Weights of a small transformer language model: a variant of Muon for these matrices.
Each number is 200 + 40 x the weight over its row's rms, rounded and kept within 0 to 999. Layers, rows and columns count from 0. The size before them is the row's rms in percent of the matrix's.

# layer 5 MLP up, 4224x704, rms 0.0351, rows 1773-1799, columns 352-439
116,119,216,231,177,129,199,312,178,149,146,153,240,287,202,221,139,204,189,170,199,172,225,226,169,191,213,181,237,196,124,99,199,165,230,223,160,183,253,178,232,197,255,206,191,159,194,161,179,217,276,219,204,220,135,212,193,272,168,169,290,178,205,230,178,174,206,249,193,152,191,178,229,216,224,228,183,196,202,131,123,149,221,227,222,169,155,263,184
121,206,232,187,198,243,162,216,198,198,299,197,255,183,195,241,200,204,211,169,180,244,169,182,262,133,167,302,169,179,212,182,136,201,161,138,174,192,203,216,223,174,156,184,195,239,183,214,240,203,237,200,145,252,194,220,280,171,253,237,219,159,187,155,254,255,238,266,210,253,254,235,178,222,170,181,194,206,141,151,128,214,230,201,205,242,174,217,197
123,192,215,210,280,160,202,174,161,160,248,201,271,241,181,185,205,156,202,189,258,174,227,196,206,195,212,216,115,170,183,248,154,162,172,281,221,197,213,268,232,193,241,223,246,162,169,175,217,220,174,171,206,178,216,237,271,160,175,223,195,183,191,215,247,278,194,272,284,113,163,229,207,225,256,242,154,156,184,209,142,154,210,199,198,217,172,161,194
108,147,268,230,198,214,209,212,209,181,111,168,222,210,208,201,185,220,230,231,267,202,170,224,218,219,249,216,213,199,208,204,245,198,224,249,203,176,210,199,140,176,236,214,181,187,218,147,161,220,216,211,171,176,245,125,220,191,207,231,146,234,182,193,220,209,252,194,185,207,160,173,187,269,192,184,172,228,134,253,154,158,204,248,196,240,185,185,241
104,172,295,133,213,190,209,139,220,247,169,185,235,247,201,141,235,149,255,201,113,232,170,257,228,253,201,127,152,90,204,217,193,235,242,215,186,194,189,256,195,198,212,256,200,143,199,251,198,205,255,207,204,170,223,269,286,203,185,217,175,174,200,206,141,232,183,172,193,175,252,138,177,106,212,197,153,113,158,190,153,220,227,144,185,232,231,151,192
121,122,181,224,267,256,211,196,225,204,198,273,160,134,177,152,137,255,239,260,213,114,134,103,198,168,183,227,180,166,183,140,304,191,139,214,116,188,103,166,221,165,179,195,186,220,221,245,235,121,182,187,176,185,164,135,165,249,212,206,245,228,239,205,171,268,209,252,205,241,195,184,186,256,226,204,136,228,175,163,227,179,185,195,153,205,230,212,107
009,208,278,182,187,209,264,263,176,209,148,223,260,178,270,224,158,174,154,171,188,211,187,192,179,209,170,201,190,218,182,130,238,225,177,202,146,180,226,243,226,203,170,209,202,177,241,184,150,184,189,263,260,180,191,258,222,138,186,160,180,227,240,216,113,211,200,259,191,230,214,218,167,165,167,110,212,221,207,240,205,266,270,204,209,133,171,172,150
108,236,186,307,150,286,194,220,194,213,149,248,183,139,197,162,175,134,158,209,240,158,195,272,236,266,194,233,204,168,213,211,142,207,218,80,270,212,188,159,200,189,211,183,268,193,222,205,233,185,196,139,184,192,226,194,223,137,221,213,198,239,123,243,181,207,214,291,202,268,224,250,178,189,143,129,224,149,140,209,213,201,141,233,206,152,235,222,202
114,286,154,224,195,221,240,135,233,207,184,165,178,249,199,187,151,248,217,180,123,205,221,226,186,150,221,201,172,218,266,200,190,198,171,232,185,108,187,173,212,165,254,151,238,261,158,255,227,177,223,270,184,319,197,133,250,156,168,234,169,133,241,152,148,182,149,217,223,212,215,247,207,207,204,141,235,109,254,135,150,207,201,172,207,288,223,192,216
114,202,211,195,168,189,122,228,164,278,124,230,205,180,262,193,197,213,202,129,154,147,167,183,173,222,257,215,244,178,166,184,250,233,140,177,131,210,219,259,158,161,163,172,241,221,175,157,274,229,272,152,191,148,235,174,196,162,159,229,192,240,235,216,193,196,253,194,162,203,224,181,165,165,275,157,215,240,130,187,204,140,132,277,224,260,179,163,217
100,212,115,216,275,184,238,166,214,181,206,176,225,231,203,180,185,173,242,179,202,221,189,212,230,178,187,122,234,186,197,207,129,132,200,234,153,278,147,187,171,207,229,185,221,200,217,305,187,232,254,247,180,188,190,195,192,239,162,232,261,218,196,125,174,203,206,211,254,254,223,229,199,155,260,222,304,214,267,223,246,208,228,196,233,213,167,159,199
086,228,108,191,298,216,230,188,223,236,224,146,244,243,173,297,226,191,182,214,301,211,161,253,220,222,236,255,171,280,110,198,171,229,210,223,201,172,211,158,229,226,174,165,180,167,209,190,178,179,275,230,211,214,215,131,200,229,190,179,259,199,172,133,106,149,203,262,261,264,220,146,204,250,249,250,188,234,124,194,225,202,242,263,277,269,186,184,107
053,207,140,244,259,138,257,211,351,258,118,173,176,244,171,196,173,256,208,193,215,245,152,174,205,152,220,165,166,171,178,225,249,202,230,168,240,168,235,268,212,150,242,140,146,113,196,205,208,220,180,219,136,215,248,245,198,168,170,206,214,211,131,232,166,194,234,132,219,204,178,179,170,255,163,180,175,175,208,219,259,265,209,192,133,172,197,194,92
101,202,188,196,182,244,204,232,210,162,201,194,206,123,179,203,290,263,159,141,292,165,218,234,183,185,186,142,226,258,253,204,172,176,196,324,180,182,232,148,186,221,115,236,184,179,134,246,224,209,219,211,124,185,210,186,163,208,226,133,208,179,155,241,176,202,169,197,182,160,218,221,195,217,184,204,204,177,201,224,163,160,191,132,236,217,251,244,171
097,189,212,146,248,185,188,185,181,250,232,220,209,205,192,177,208,249,182,148,116,227,272,221,206,191,294,225,206,268,197,170,270,172,217,178,131,191,214,180,216,169,155,252,201,216,256,200,227,237,227,254,227,187,148,165,226,207,196,172,170,222,239,198,251,267,194,190,205,166,195,211,248,242,216,161,245,219,364,187,210,188,178,179,161,232,222,211,196
096,130,205,132,183,143,197,213,288,219,110,238,209,176,178,208,210,186,200,211,147,187,245,132,279,193,143,213,198,138,198,219,227,196,189,198,195,152,148,157,153,239,236,178,190,233,206,197,199,254,221,185,185,257,212,147,158,184,157,145,136,201,265,185,204,181,199,198,247,208,195,187,205,249,181,186,208,239,189,237,176,187,213,156,216,207,232,254,185
002,243,119,195,220,138,265,102,238,222,164,212,232,123,175,224,281,223,218,168,232,160,197,217,224,163,149,188,199,248,184,217,129,249,160,215,194,225,182,199,224,270,147,217,227,198,211,168,220,200,158,245,209,127,223,169,235,149,217,206,163,146,277,216,251,231,156,232,206,238,188,233,130,213,211,187,221,203,276,152,234,225,228,207,241,173,173,172,137
136,190,171,260,193,223,191,202,190,187,142,176,250,162,253,165,211,192,245,138,203,251,154,264,132,182,220,162,197,255,205,197,266,193,209,104,241,222,202,247,271,171,188,138,236,171,197,162,140,198,233,134,185,224,181,167,199,144,94,250,182,223,194,151,184,239,206,207,187,148,219,221,180,196,209,152,235,224,108,108,230,208,245,190,219,227,279,212,199
122,283,203,135,212,193,188,181,179,128,260,182,231,181,270,160,200,191,216,232,213,214,200,234,137,227,218,182,190,188,190,118,246,148,172,171,162,241,224,227,249,208,195,246,238,188,171,240,222,178,193,216,233,211,205,246,263,176,242,208,175,165,231,265,215,252,189,197,231,212,174,269,282,238,205,243,210,245,208,173,179,168,218,206,193,160,244,174,155
101,225,163,162,123,192,191,241,260,230,200,214,211,139,162,275,212,176,183,159,180,162,182,116,190,301,217,137,251,192,175,112,137,139,255,201,220,231,205,201,188,231,191,250,202,157,197,181,232,197,194,255,185,217,175,203,220,183,240,164,153,206,157,219,142,224,205,175,202,186,146,250,237,202,180,232,166,149,200,173,223,198,230,178,220,256,288,252,134
010,194,208,203,189,213,213,188,198,212,97,189,197,166,186,117,226,193,223,176,192,142,155,89,224,191,270,161,226,231,194,229,207,189,226,199,194,194,246,216,163,117,201,178,214,222,173,121,190,207,159,153,148,190,204,173,217,217,145,223,251,145,241,162,171,271,207,217,166,121,156,249,207,186,195,213,179,242,150,164,160,288,249,214,195,133,231,142,131
111,171,182,227,239,178,185,146,243,150,121,171,197,164,207,266,185,207,229,199,221,239,132,146,236,247,193,242,215,224,202,213,127,186,219,195,136,207,201,160,213,172,175,198,195,243,211,274,213,244,226,158,183,150,133,166,229,204,186,192,188,211,209,180,223,158,225,163,184,193,206,154,258,154,131,156,208,152,210,215,145,216,176,173,305,120,172,194,193
122,191,225,225,252,178,161,236,103,216,163,139,232,219,193,185,193,179,155,160,151,172,253,184,79,225,242,185,226,257,217,237,229,238,172,201,158,191,85,131,131,172,152,209,239,237,249,220,188,218,158,256,125,227,172,192,216,234,220,208,220,235,211,167,154,187,243,137,273,183,176,219,193,240,220,183,190,301,223,213,258,137,198,276,337,271,221,212,253
106,185,182,197,170,160,103,197,107,243,188,198,223,233,168,263,224,248,210,249,180,191,178,270,179,243,203,123,201,203,232,205,155,241,149,144,281,206,267,227,293,241,241,216,219,209,185,149,207,213,174,228,114,160,215,157,145,228,223,193,253,223,201,172,154,185,178,170,160,192,177,161,158,181,254,185,156,210,132,221,186,196,212,189,155,188,252,176,213
102,185,172,254,218,198,232,219,295,161,223,225,199,193,165,240,238,227,202,172,152,270,184,226,238,182,205,192,239,149,176,218,256,192,231,223,168,166,139,188,231,184,190,278,210,213,227,204,200,245,189,254,182,130,141,199,238,219,135,236,186,159,228,236,185,233,207,174,167,157,207,226,217,141,211,172,184,239,201,168,226,212,238,201,234,248,227,170,219
006,200,293,166,221,275,247,188,145,147,128,196,174,266,151,206,260,281,179,172,261,234,172,161,187,260,175,208,300,155,143,219,205,112,201,184,203,230,173,256,252,141,241,229,107,249,237,204,142,137,130,152,210,199,174,165,250,183,243,173,223,180,222,205,219,198,227,226,203,265,216,184,222,253,274,186,207,295,220,179,236,174,171,268,231,219,227,181,244
097,191,220,203,171,205,308,207,246,248,216,276,213,216,253,164,203,258,264,141,182,158,228,190,153,233,175,236,224,195,269,118,230,245,120,174,183,181,177,151,202,321,176,146,198,220,161,186,208,246,243,241,231,225,189,216,167,237,198,196,165,168,146,169,161,205,169,225,222,222,174,161,211,241,212,215,231,250,187,247,231,211,229,191,269,171,151,151,210
# layer 5 MLP down (transposed), 4224x704, rms 0.0354, rows 1773-1799, columns 352-439
115,221,205,190,149,189,191,163,169,226,253,125,188,244,257,237,256,146,245,242,233,250,165,267,241,222,199,291,228,167,220,190,141,239,221,226,218,218,247,257,203,244,197,257,208,220,253,205,183,232,161,217,180,258,160,236,168,250,201,207,244,244,243,210,230,168,146,160,209,123,203,286,236,264,148,246,187,246,164,225,170,185,197,161,173,172,205,221,170
117,217,267,152,229,136,214,215,234,219,153,89,226,157,201,215,220,169,242,199,232,187,144,173,170,116,201,188,199,197,138,144,220,215,200,210,226,186,188,120,171,222,239,280,210,206,199,182,222,226,113,278,182,237,243,198,237,173,244,252,198,143,172,173,186,178,220,269,177,171,229,156,164,224,184,178,242,228,289,228,165,181,218,236,211,190,235,134,230
123,157,230,179,198,154,242,231,217,192,213,242,199,208,169,114,245,149,202,207,194,194,191,208,218,107,236,192,234,204,203,229,114,243,204,184,237,151,266,157,193,168,180,160,173,208,103,187,216,216,240,204,177,167,188,142,185,152,231,226,194,159,241,189,185,206,226,197,187,217,177,305,212,219,262,235,309,202,142,301,177,215,185,235,227,185,233,247,167
109,150,255,142,209,187,198,194,233,131,192,187,203,204,179,200,161,147,227,154,237,95,171,229,214,187,201,170,260,185,167,243,249,194,156,232,260,182,192,134,73,280,186,241,223,249,203,203,196,205,174,194,122,194,199,166,188,209,156,207,183,211,234,238,193,124,183,231,183,205,186,203,196,211,248,177,165,188,154,258,178,177,180,194,240,183,204,173,223
106,298,272,180,198,225,154,172,228,199,191,158,215,159,212,214,257,224,201,143,97,160,230,219,275,118,204,249,244,175,215,217,187,266,253,223,142,198,170,161,203,186,141,267,209,145,264,248,179,173,249,108,162,146,250,251,228,168,196,313,180,224,217,148,147,132,196,193,180,240,214,199,213,286,195,188,150,148,176,150,226,126,209,182,166,159,238,203,191
117,106,226,211,179,212,192,187,268,217,202,200,145,146,240,168,252,214,292,210,156,81,183,241,176,304,258,221,172,231,271,172,216,219,161,161,143,157,195,132,213,159,229,228,201,150,142,271,169,178,180,173,173,210,205,226,202,186,175,109,141,154,177,176,169,138,239,236,233,197,215,148,205,271,226,98,250,234,113,138,171,253,161,208,223,276,231,240,146
010,280,89,222,245,188,187,182,277,151,297,165,144,224,214,175,211,195,112,203,221,190,185,191,176,202,181,193,192,200,235,242,194,158,231,246,280,275,178,247,100,203,172,205,191,169,143,264,137,157,221,222,225,151,201,95,193,188,173,230,250,118,182,136,168,201,149,176,182,238,215,256,188,198,133,225,249,158,187,190,215,160,177,169,224,157,256,161,227
110,231,186,199,214,158,313,167,170,182,130,202,222,126,220,221,209,180,261,144,175,187,143,115,220,203,230,213,184,248,197,190,176,179,243,249,128,203,248,218,225,231,170,125,172,238,190,267,165,244,201,216,232,153,194,198,237,150,239,172,216,149,212,236,180,188,232,187,222,250,258,181,197,179,270,176,244,204,158,229,255,95,244,248,149,193,190,228,213
115,171,196,262,161,179,217,189,184,213,161,170,202,195,173,197,247,253,183,236,230,226,251,299,170,186,297,140,182,225,115,200,182,156,181,228,204,191,215,252,199,183,169,180,92,216,170,230,252,220,246,154,150,192,252,253,233,203,209,219,106,269,218,177,263,219,211,151,166,157,217,124,155,218,250,173,247,255,158,185,198,173,197,176,251,245,196,178,171
112,131,183,162,233,235,146,144,185,158,161,186,188,170,199,233,155,172,176,208,154,197,196,215,214,208,137,189,212,182,240,197,180,270,161,223,166,157,257,192,224,191,207,179,225,230,229,203,178,234,223,151,254,243,237,205,273,142,180,242,210,258,177,257,211,246,208,194,185,232,217,197,188,101,185,243,216,177,137,162,289,155,180,247,212,205,199,165,152
111,184,202,312,235,180,175,167,189,236,212,192,219,243,202,156,140,183,199,205,142,216,177,159,221,195,175,243,185,281,179,132,156,204,130,185,123,223,138,174,103,210,264,264,204,185,202,194,207,202,225,115,174,225,221,201,173,147,259,142,164,154,200,114,198,159,207,167,208,207,173,189,202,178,143,201,226,270,156,164,147,159,218,152,191,196,216,180,200
087,237,246,238,240,202,203,244,170,133,146,218,228,190,189,229,189,230,174,197,198,186,250,234,194,198,165,211,177,165,130,218,151,174,140,167,175,108,212,248,208,211,185,222,165,149,154,226,180,249,237,161,253,190,168,205,173,248,187,220,245,190,219,174,186,279,152,223,177,218,216,231,225,177,229,176,145,217,203,218,222,222,215,137,234,207,150,168,236
063,223,179,175,158,224,210,156,213,192,138,172,184,248,186,212,219,189,242,227,220,140,210,221,130,153,171,221,184,196,222,233,250,272,230,199,197,149,240,267,187,195,260,157,158,233,187,177,194,160,218,186,165,174,153,232,219,156,191,175,172,170,206,175,229,133,251,130,206,237,257,276,243,235,233,130,167,206,176,125,228,191,220,189,180,206,190,229,141
102,208,184,202,212,185,218,221,219,195,210,223,258,123,295,223,243,105,193,223,231,143,144,190,233,165,161,224,241,243,219,127,184,206,238,280,214,207,287,249,197,223,166,230,261,236,182,197,195,169,166,228,169,142,148,265,261,248,247,244,177,257,189,184,189,246,242,217,234,194,264,224,104,202,212,189,130,99,216,201,201,235,210,200,206,219,187,188,236
097,156,149,183,201,178,251,192,140,219,158,207,120,161,204,265,225,151,217,196,247,302,212,211,214,292,244,113,144,108,229,234,175,178,206,199,258,156,146,201,228,239,212,201,163,241,247,251,209,244,212,290,228,238,186,232,206,235,231,217,245,291,170,154,210,221,223,304,238,210,222,196,176,168,322,184,239,205,206,267,195,193,193,189,134,224,196,229,174
098,183,136,206,169,213,134,180,108,167,256,192,269,121,143,147,211,186,275,198,214,168,140,238,236,226,218,162,192,201,193,236,269,252,194,183,204,231,208,216,310,186,222,223,191,233,240,238,207,177,234,170,197,141,254,220,102,188,232,178,204,193,226,169,145,217,260,174,125,214,222,214,190,194,268,196,186,210,133,196,230,221,111,252,238,297,223,162,190
002,126,193,170,187,229,224,174,243,207,207,207,202,186,168,197,250,171,188,129,216,228,233,246,139,201,166,140,158,172,193,214,185,203,102,179,289,192,169,146,230,193,251,129,187,218,279,204,184,261,202,202,175,192,192,199,196,178,216,132,176,192,209,224,188,142,255,237,153,257,189,173,172,213,241,245,214,213,300,159,224,236,211,222,203,168,162,196,251
133,210,145,227,182,174,205,222,136,79,207,159,208,220,257,240,311,192,178,141,218,231,174,240,171,230,187,278,231,204,285,234,175,251,216,224,158,203,110,220,263,222,171,241,160,161,186,116,180,213,207,203,181,196,226,194,239,189,176,275,106,192,219,196,234,235,204,180,226,217,165,209,221,276,134,179,234,172,102,256,177,222,211,191,206,224,228,195,256
116,176,225,213,193,199,225,233,229,222,197,194,182,234,160,217,209,134,246,214,162,197,142,265,202,180,193,181,199,139,228,176,212,199,189,275,229,138,109,188,250,150,221,143,162,96,168,175,101,200,180,210,229,202,146,119,195,191,168,216,205,110,179,217,176,180,168,177,196,185,304,220,178,200,186,188,236,212,173,194,200,205,171,204,261,264,188,239,194
103,229,164,157,273,201,155,205,193,209,231,167,212,135,180,226,274,188,172,250,220,156,206,139,220,201,266,138,160,184,179,211,150,145,234,238,207,250,217,232,233,177,179,195,130,156,189,247,273,223,180,175,218,205,221,215,254,235,220,180,190,153,178,219,175,209,278,206,196,248,156,220,219,241,155,163,155,257,207,218,184,211,140,172,144,173,187,210,129
011,259,277,232,202,227,227,152,211,168,185,163,200,217,136,155,220,276,203,167,217,237,169,240,239,210,188,233,262,234,189,201,236,248,213,190,167,235,210,192,224,209,168,152,185,240,176,234,201,184,170,232,165,184,282,169,237,221,159,229,313,127,283,177,215,296,177,234,240,249,174,193,163,245,159,225,181,226,154,231,207,236,116,140,212,202,175,169,228
107,240,166,230,182,188,216,184,255,196,244,226,210,149,211,199,136,221,252,235,149,209,272,178,216,190,210,111,296,223,255,252,213,271,221,173,226,229,258,182,168,249,204,238,141,183,171,214,198,185,244,125,200,205,216,175,162,236,176,245,170,196,238,180,199,253,140,227,248,200,188,209,177,177,253,172,133,162,221,246,112,191,123,201,123,236,178,200,167
118,153,202,183,202,210,225,150,148,298,195,198,250,191,263,203,126,205,200,178,225,225,230,270,205,87,150,202,159,263,256,215,215,170,186,237,164,265,163,224,199,203,247,169,207,189,164,166,242,221,184,179,242,97,192,155,219,208,222,232,184,194,180,296,187,223,243,192,222,200,204,203,222,228,244,198,206,215,184,166,214,182,230,185,229,236,206,116,266
104,175,123,186,185,230,162,122,195,209,218,170,203,241,190,178,195,182,208,203,120,167,154,129,116,223,212,192,281,213,306,233,144,167,220,256,269,226,202,246,244,179,184,220,212,215,227,208,226,156,248,186,160,209,221,200,187,232,258,247,242,217,217,192,208,201,232,194,208,196,230,276,182,248,216,228,220,219,169,148,150,173,209,176,232,191,152,244,273
105,193,206,150,215,222,245,272,198,263,155,208,154,216,162,258,201,183,233,188,215,198,236,274,179,140,146,194,237,245,144,140,195,136,176,122,202,147,174,193,176,165,168,154,199,235,268,281,204,284,166,194,163,218,221,56,259,98,211,172,238,200,190,186,228,243,242,210,236,118,171,149,149,264,179,187,313,213,277,251,173,262,179,223,166,188,231,191,230
006,279,251,172,178,194,192,212,166,217,220,205,218,174,152,191,149,212,212,232,223,169,184,202,197,176,200,255,301,206,152,228,144,227,206,214,179,180,132,219,190,217,234,205,217,158,223,197,227,120,259,199,163,202,246,193,127,279,211,161,200,251,158,159,202,274,169,245,199,206,197,169,181,169,159,199,164,267,218,149,219,225,187,145,217,178,207,172,219
102,245,144,147,178,231,186,191,209,157,166,195,167,215,184,248,193,206,141,156,191,250,264,183,120,233,258,136,232,227,234,219,188,192,191,173,182,269,182,137,175,162,146,170,228,186,123,240,257,252,180,261,171,210,177,247,218,228,197,254,259,176,240,202,235,186,193,168,124,225,136,234,256,177,244,263,123,167,248,116,181,248,141,231,195,208,171,205,198
# layer 5 MLP gate, 4224x704, rms 0.0357, rows 1774-1799, columns 352-439
119,179,136,213,205,186,165,120,178,179,205,226,277,234,219,173,107,165,160,157,220,210,198,241,150,251,198,109,207,255,126,261,217,249,220,192,254,259,165,191,257,172,119,195,151,144,240,187,206,235,290,254,158,178,231,226,162,223,193,242,290,243,171,209,229,236,242,262,262,152,222,167,179,237,241,174,180,140,246,167,252,159,216,236,260,246,195,132,253
129,244,144,191,211,99,195,221,186,211,174,213,226,269,176,197,211,178,193,165,229,191,206,203,157,208,250,212,206,207,120,196,167,254,182,189,258,240,247,248,139,198,245,103,195,142,135,148,204,171,167,238,132,210,178,155,226,252,54,187,218,203,240,250,158,299,195,192,196,176,223,251,215,220,179,173,141,211,142,262,199,151,179,178,204,277,218,275,255
106,220,150,210,153,126,196,155,186,188,247,217,185,218,202,178,236,269,217,171,150,226,172,194,249,236,194,295,177,218,240,219,184,209,209,190,175,246,274,159,288,236,190,99,193,166,174,211,162,143,170,230,225,173,191,128,161,241,231,163,243,186,189,155,203,171,211,204,212,204,213,90,222,199,203,222,243,203,199,161,185,203,205,171,244,126,248,201,149
111,240,193,197,216,228,166,225,264,186,228,242,147,150,198,190,189,237,244,211,226,261,178,199,190,221,241,214,176,189,243,187,113,222,197,122,223,184,237,107,238,241,144,191,192,213,195,165,191,178,154,209,230,188,152,143,139,167,177,141,274,164,184,187,259,183,224,119,151,275,167,176,296,204,164,189,182,198,202,251,276,188,189,229,143,217,218,229,178
121,265,210,152,253,211,170,191,242,200,221,188,197,196,243,214,166,195,186,174,148,253,128,191,207,147,262,198,134,205,143,253,158,226,243,234,239,201,178,205,194,200,226,196,149,196,261,241,243,274,237,141,191,162,179,206,288,160,140,199,207,213,205,236,170,182,243,201,225,149,222,187,217,194,126,207,129,158,208,276,189,144,174,199,196,200,180,207,236
009,199,283,157,226,252,196,315,163,249,97,155,277,166,155,225,199,173,245,272,197,153,216,198,190,237,209,203,180,206,184,158,217,167,147,160,81,164,154,83,216,209,210,172,224,262,219,203,231,199,271,215,253,184,212,245,216,233,302,204,138,228,246,206,148,251,222,235,172,184,202,159,187,201,135,152,188,197,205,135,175,219,202,239,188,279,213,139,192
109,207,230,204,253,180,195,197,218,215,132,288,186,184,182,113,215,274,195,187,201,188,188,210,194,203,184,201,230,255,130,130,185,228,251,164,234,173,150,159,209,220,239,172,254,200,246,251,209,185,218,228,227,231,228,272,250,131,189,218,212,212,171,189,160,182,268,181,247,338,266,231,227,199,169,201,194,241,141,221,271,135,151,140,237,233,190,168,148
118,192,220,204,165,177,242,180,178,203,228,151,175,302,175,227,298,201,215,254,204,210,210,165,205,239,170,245,221,218,219,179,225,182,223,156,291,118,204,172,255,192,242,213,191,240,197,230,185,210,228,158,182,145,192,189,261,227,213,199,252,140,175,199,223,173,258,153,240,259,277,259,213,127,155,200,149,206,166,182,160,236,256,195,224,174,211,229,184
109,153,192,260,267,211,154,163,204,171,222,187,279,104,154,145,177,241,208,128,248,190,258,247,229,242,218,148,123,185,218,153,168,202,219,208,235,226,139,212,196,216,151,218,177,197,254,248,182,180,183,227,209,134,168,236,137,226,197,180,219,153,189,199,171,133,276,194,183,217,175,242,245,249,237,236,227,286,169,247,162,183,231,211,241,192,214,243,161
109,151,259,189,216,160,177,180,208,245,137,170,263,171,188,203,181,171,192,224,174,164,214,168,216,144,159,158,233,93,240,226,244,260,167,208,235,225,146,160,255,203,218,231,197,270,187,211,243,237,148,259,169,198,226,157,191,193,197,207,226,144,140,261,164,224,165,232,190,166,200,214,195,205,251,173,190,219,188,194,264,215,209,221,244,159,264,231,168
081,151,203,164,212,231,153,160,258,216,126,180,247,244,103,258,129,189,198,159,253,161,202,185,188,257,188,248,212,203,250,198,198,204,258,237,186,189,224,219,201,168,166,277,178,217,216,175,264,211,252,251,135,199,281,161,186,254,122,217,205,196,203,287,186,220,224,262,225,163,201,184,208,174,271,239,159,216,163,207,294,225,195,184,195,227,235,204,170
056,187,148,186,205,123,295,167,173,265,115,209,144,239,190,193,164,162,207,211,278,150,228,155,214,169,208,164,178,229,173,217,241,205,201,177,210,181,197,234,186,159,195,106,174,159,235,205,208,176,120,211,199,282,171,226,216,137,185,146,242,304,232,242,198,171,209,163,225,205,301,210,99,162,182,108,214,298,176,194,207,250,212,209,166,225,248,178,186
102,182,198,178,183,266,242,174,171,205,285,190,260,184,187,226,222,209,156,161,256,199,255,182,190,206,233,205,139,225,127,249,234,136,163,255,229,198,237,192,208,207,176,212,223,241,163,234,252,173,208,240,142,134,178,221,167,153,108,160,226,223,186,233,152,247,178,172,185,153,212,253,164,212,111,205,218,233,186,211,202,131,188,140,271,210,176,140,183
096,259,180,240,208,193,131,137,189,224,183,148,169,162,200,177,146,235,246,261,183,202,176,234,256,184,210,208,250,217,140,191,247,175,148,261,140,158,178,244,187,164,139,218,235,223,260,225,126,192,122,147,242,153,185,191,176,163,129,193,244,171,268,193,213,174,233,180,198,185,218,244,207,229,184,190,231,235,222,164,244,264,205,202,230,225,278,165,229
102,249,232,241,180,109,136,245,223,168,233,177,209,208,180,214,159,231,206,164,213,176,210,211,270,108,225,220,246,171,188,293,216,234,147,105,247,206,177,146,236,172,256,209,204,222,183,196,180,198,126,126,174,197,166,223,211,187,207,187,218,196,225,155,247,263,270,244,117,241,203,250,265,178,233,228,176,201,165,190,161,167,202,160,177,182,201,177,202
002,206,168,206,155,213,259,119,182,277,236,209,147,157,228,255,182,223,190,187,152,228,248,249,178,175,246,136,127,209,210,187,167,217,206,195,228,162,206,150,203,185,208,140,186,277,137,211,239,183,183,189,207,161,235,188,231,232,230,180,143,151,154,174,159,152,146,246,188,182,179,143,202,225,156,282,161,231,199,238,175,232,257,229,165,170,196,168,154
137,250,212,153,182,200,171,231,184,213,250,238,158,283,218,174,269,239,205,209,247,215,159,175,236,214,238,237,253,138,162,215,176,148,241,221,132,241,173,190,141,177,151,223,206,197,199,208,217,211,159,197,198,198,206,219,206,215,266,136,153,216,203,233,241,171,229,251,152,250,245,188,213,183,259,205,173,237,262,276,201,215,144,201,167,127,177,240,258
122,286,234,161,182,231,231,161,214,114,162,150,239,148,263,180,258,167,161,195,165,187,206,193,213,240,216,168,167,312,227,42,208,183,192,186,155,197,247,222,227,171,189,231,287,221,120,203,189,227,196,206,215,196,172,242,222,184,177,174,215,218,138,217,198,218,213,160,174,185,179,241,186,287,192,240,218,177,223,233,219,216,197,227,225,173,251,150,194
104,195,142,238,192,175,218,240,249,167,171,133,201,246,195,209,192,237,206,215,192,136,194,211,189,205,173,192,214,234,119,178,241,193,186,224,226,181,187,183,206,229,229,179,256,215,206,229,220,191,195,224,172,218,129,125,180,158,200,133,245,274,191,134,196,257,131,213,117,129,183,257,227,128,208,170,197,169,159,176,167,150,227,212,197,148,159,218,220
009,169,193,177,213,219,290,246,217,195,216,179,193,248,194,158,271,194,247,201,165,127,214,195,182,177,210,132,192,170,193,205,249,239,175,176,132,230,233,165,145,223,226,203,272,216,163,191,215,147,154,185,150,168,147,266,221,223,149,196,180,164,227,228,240,229,236,200,267,214,198,253,225,169,195,141,234,169,155,218,213,241,218,157,206,113,190,158,215
108,227,156,174,228,143,230,149,166,214,180,171,238,209,204,184,211,153,176,183,219,294,223,199,200,187,225,174,176,180,184,253,220,181,249,181,201,213,185,157,177,192,172,191,197,159,152,134,221,229,198,204,176,229,190,154,208,227,220,219,221,264,218,167,248,147,217,147,168,180,137,280,180,204,181,223,135,230,290,199,189,196,139,248,154,283,218,182,214
140,167,238,141,266,247,236,183,192,292,230,183,156,161,190,225,218,203,269,148,176,264,171,198,177,225,172,202,190,187,235,235,178,201,206,208,211,195,185,159,154,180,258,191,209,211,249,196,198,209,213,170,169,196,252,142,162,200,217,238,226,263,173,258,178,186,153,226,197,183,293,219,222,268,173,217,205,249,205,215,224,164,236,271,199,186,159,237,189
103,171,167,239,171,170,184,197,164,247,268,169,173,250,241,250,193,206,197,118,156,178,169,177,263,223,176,179,219,236,194,204,186,233,202,207,246,223,186,231,194,193,263,218,186,166,163,227,259,174,216,212,198,225,154,184,183,289,238,204,223,236,215,220,198,204,197,138,272,220,193,192,166,200,178,183,171,250,260,241,236,199,311,203,236,208,259,156,263
100,226,169,188,166,289,194,147,221,181,219,183,157,119,266,183,156,139,95,261,226,155,205,225,205,260,190,201,143,190,185,213,175,128,270,216,215,158,256,227,278,158,235,121,234,228,192,215,164,160,146,185,209,207,182,245,147,183,209,208,143,150,137,178,172,231,202,255,239,217,165,210,167,168,209,175,218,341,208,232,166,200,142,238,216,170,219,207,229
006,173,239,171,181,301,200,199,196,174,245,120,240,162,307,183,217,152,274,195,188,222,235,202,282,201,167,208,176,244,194,142,174,233,235,137,165,232,261,240,205,219,200,214,223,186,151,215,198,226,193,232,190,138,124,146,197,128,184,268,173,228,290,220,242,307,172,213,178,204,208,122,133,213,157,123,280,189,219,150,167,231,177,158,188,177,200,184,214
100,250,106,217,182,164,201,183,283,186,232,303,165,184,162,248,218,248,225,159,206,198,243,238,257,181,242,180,161,239,216,255,187,151,215,205,280,201,194,207,213,205,140,202,267,137,84,205,193,208,222,246,167,210,223,227,208,212,174,151,165,218,166,238,187,207,217,206,208,193,166,183,197,280,175,160,253,217,156,215,199,226,239,231,236,187,148,153,191